Weights of a small GPT-style language model, trained from scratch on English Wikipedia.
Training: a variant of SOAP for these matrices, 105M tokens, 6397 steps.
Each number is 50 + 10 x the weight over its row's rms, rounded and kept within 0 to 99. Layers, rows and columns count from 0. The size before them is the row's rms in percent of the matrix's.

# layer 10 attention output, 160x128, rms 0.205, rows 0-21, columns 0-63
115:60 47 59 34 29 33 57 59 37 42 49 49 44 58 57 61 52 44 52 49 41 51 41 76 65 59 62 65 38 46 56 55 63 35 80 32 56 55 55 58 55 55 52 45 47 45 51 59 53 54 69 40 44 38 35 39 47 62 74 61 67 52 59 50
093:60 33 65 52 45 30 38 30 66 56 43 63 43 58 57 47 62 41 58 35 58 55 36 68 61 30 65 42 45 42 40 44 40 55 57 40 34 45 68 26 52 66 60 50 58 49 35 42 60 51 50 36 66 64 39 59 49 61 59 41 46 51 47 63
097:52 51 58 65 20 50 56 40 46 59 56 50 62 55 57 38 37 59 59 36 61 36 79 50 50 45 43 45 39 38 61 68 38 45 53 42 62 61 41 43 55 39 43 75 44 52 68 52 51 47 29 47 54 34 38 39 34 52 48 45 42 50 73 55
119:50 49 52 53 52 49 39 57 59 65 64 59 58 43 57 48 73 33 52 67 64 46 37 44 53 38 61 70 38 47 45 45 55 51 37 47 28 53 66 54 45 59 59 55 59 54 46 32 55 65 65 62 50 50 58 67 42 36 34 54 55 79 62 62
095:64 54 69 47 44 49 74 39 58 52 51 58 23 57 31 33 53 49 56 44 64 57 39 36 35 51 53 44 69 53 45 43 49 56 59 50 54 68 35 56 56 52 57 41 42 34 65 45 45 44 45 38 54 56 51 58 56 35 46 50 45 45 38 54
095:58 49 70 60 57 46 48 32 36 52 62 53 50 73 31 64 53 52 39 42 77 53 28 42 42 48 62 50 53 42 51 42 48 28 58 41 58 56 43 56 46 46 66 40 36 81 62 44 46 48 55 52 53 33 63 59 61 60 50 49 44 43 42 58
105:50 59 47 52 54 53 34 46 56 40 69 40 56 61 44 48 54 57 36 52 53 78 49 48 46 51 60 47 37 31 62 48 51 45 27 62 56 53 50 41 23 47 67 51 56 62 44 31 52 55 48 49 56 28 42 56 46 47 70 43 56 37 58 46
108:41 46 40 60 37 57 61 61 71 34 36 54 58 43 48 60 30 54 56 54 43 42 44 43 66 51 40 44 63 52 49 56 52 54 50 42 36 37 52 47 44 52 76 57 62 32 59 74 53 40 58 61 58 61 43 63 60 44 50 42 54 51 39 61
103:49 39 50 39 39 46 57 54 44 43 56 46 50 57 56 62 48 58 41 54 58 36 79 49 46 46 62 54 69 52 49 36 41 51 57 28 34 58 70 58 50 50 56 57 55 42 30 52 46 27 55 26 77 62 55 55 64 50 45 47 35 44 53 32
096:52 49 48 73 51 62 43 41 30 46 49 47 49 37 52 65 48 40 40 49 51 58 42 58 42 50 70 38 50 44 41 51 44 39 65 47 35 54 61 39 51 42 43 43 38 41 57 43 58 63 55 40 46 42 44 39 39 56 41 47 62 69 43 48
095:55 63 66 53 45 42 38 63 52 33 68 58 49 39 48 59 58 45 53 57 56 48 46 38 46 45 54 66 68 55 47 51 57 50 59 55 50 42 58 49 66 57 38 42 59 50 47 50 39 85 43 50 59 34 57 58 62 40 76 40 55 65 59 66
106:53 45 59 47 53 67 35 59 60 30 40 71 42 38 49 41 61 23 70 50 43 49 68 52 57 37 48 35 53 53 38 57 38 42 44 47 34 51 37 55 44 56 61 56 43 48 66 57 55 44 72 55 49 53 69 51 48 35 54 57 35 64 51 54
110:25 47 59 48 44 40 69 46 53 59 45 39 51 69 50 47 54 65 49 56 41 63 32 53 46 53 53 37 55 70 29 54 52 26 46 50 50 50 44 57 51 48 43 58 42 58 30 58 47 55 48 44 66 37 44 57 70 60 42 65 50 40 31 33
100:69 44 38 54 59 47 47 57 38 52 70 49 58 36 30 37 53 42 52 49 58 33 50 54 51 45 45 57 42 61 27 49 40 47 52 41 55 46 40 44 40 40 56 53 56 58 51 50 49 45 43 60 43 46 71 49 43 46 42 47 54 46 69 74
097:59 50 37 58 61 36 39 47 40 56 40 36 57 40 48 43 69 66 46 43 51 53 61 43 52 41 41 47 47 54 56 45 41 61 54 59 43 42 61 43 42 38 53 46 50 58 35 55 53 42 28 41 38 48 52 34 53 35 37 56 54 46 56 67
100:56 27 44 62 60 49 44 63 60 68 50 63 60 43 67 23 54 52 48 57 58 56 57 58 51 73 61 55 46 72 41 44 55 62 48 55 52 60 63 56 38 44 31 51 43 55 40 37 51 39 30 44 30 49 64 41 34 44 61 43 37 47 61 38
103:29 39 38 42 60 38 56 56 51 41 50 50 51 48 61 39 30 58 53 52 33 44 54 53 60 39 49 71 74 74 60 60 56 49 68 49 60 39 67 55 53 43 65 51 40 58 57 54 50 61 37 64 38 47 50 61 67 37 36 58 43 44 46 54
103:36 36 61 45 41 71 31 41 34 48 50 44 37 66 62 58 57 54 42 50 79 37 55 53 49 56 71 24 42 46 44 32 57 38 47 56 39 54 50 51 57 53 59 38 44 56 69 50 42 42 64 36 44 48 63 58 62 44 37 46 33 56 55 54
095:48 57 48 53 36 46 61 41 59 60 44 62 65 57 59 52 43 48 45 51 49 21 27 47 47 47 58 42 47 54 39 49 61 36 38 54 27 37 33 46 41 49 45 49 53 64 52 45 68 50 42 49 50 52 48 41 28 58 67 43 47 47 57 35
108:39 45 40 62 47 70 67 55 39 62 66 65 63 49 54 49 42 69 58 54 56 48 38 52 40 51 44 52 35 57 63 68 56 45 62 69 56 65 54 66 50 56 52 45 52 51 49 49 56 57 63 40 64 44 68 65 58 42 45 65 42 63 44 59
093:64 25 49 54 51 23 51 56 38 43 41 43 35 50 48 60 48 58 40 53 43 45 53 35 55 58 64 37 52 53 51 48 44 43 56 40 45 67 34 41 58 40 49 25 46 45 69 58 50 69 40 36 51 62 63 50 30 49 53 46 52 52 50 59
111:48 47 61 40 50 52 56 31 53 59 48 37 58 60 63 43 72 53 42 45 44 79 61 44 50 63 54 41 65 58 50 35 51 55 48 36 53 61 58 36 42 56 31 62 49 51 48 33 50 48 48 55 44 57 48 72 37 55 48 44 45 48 51 42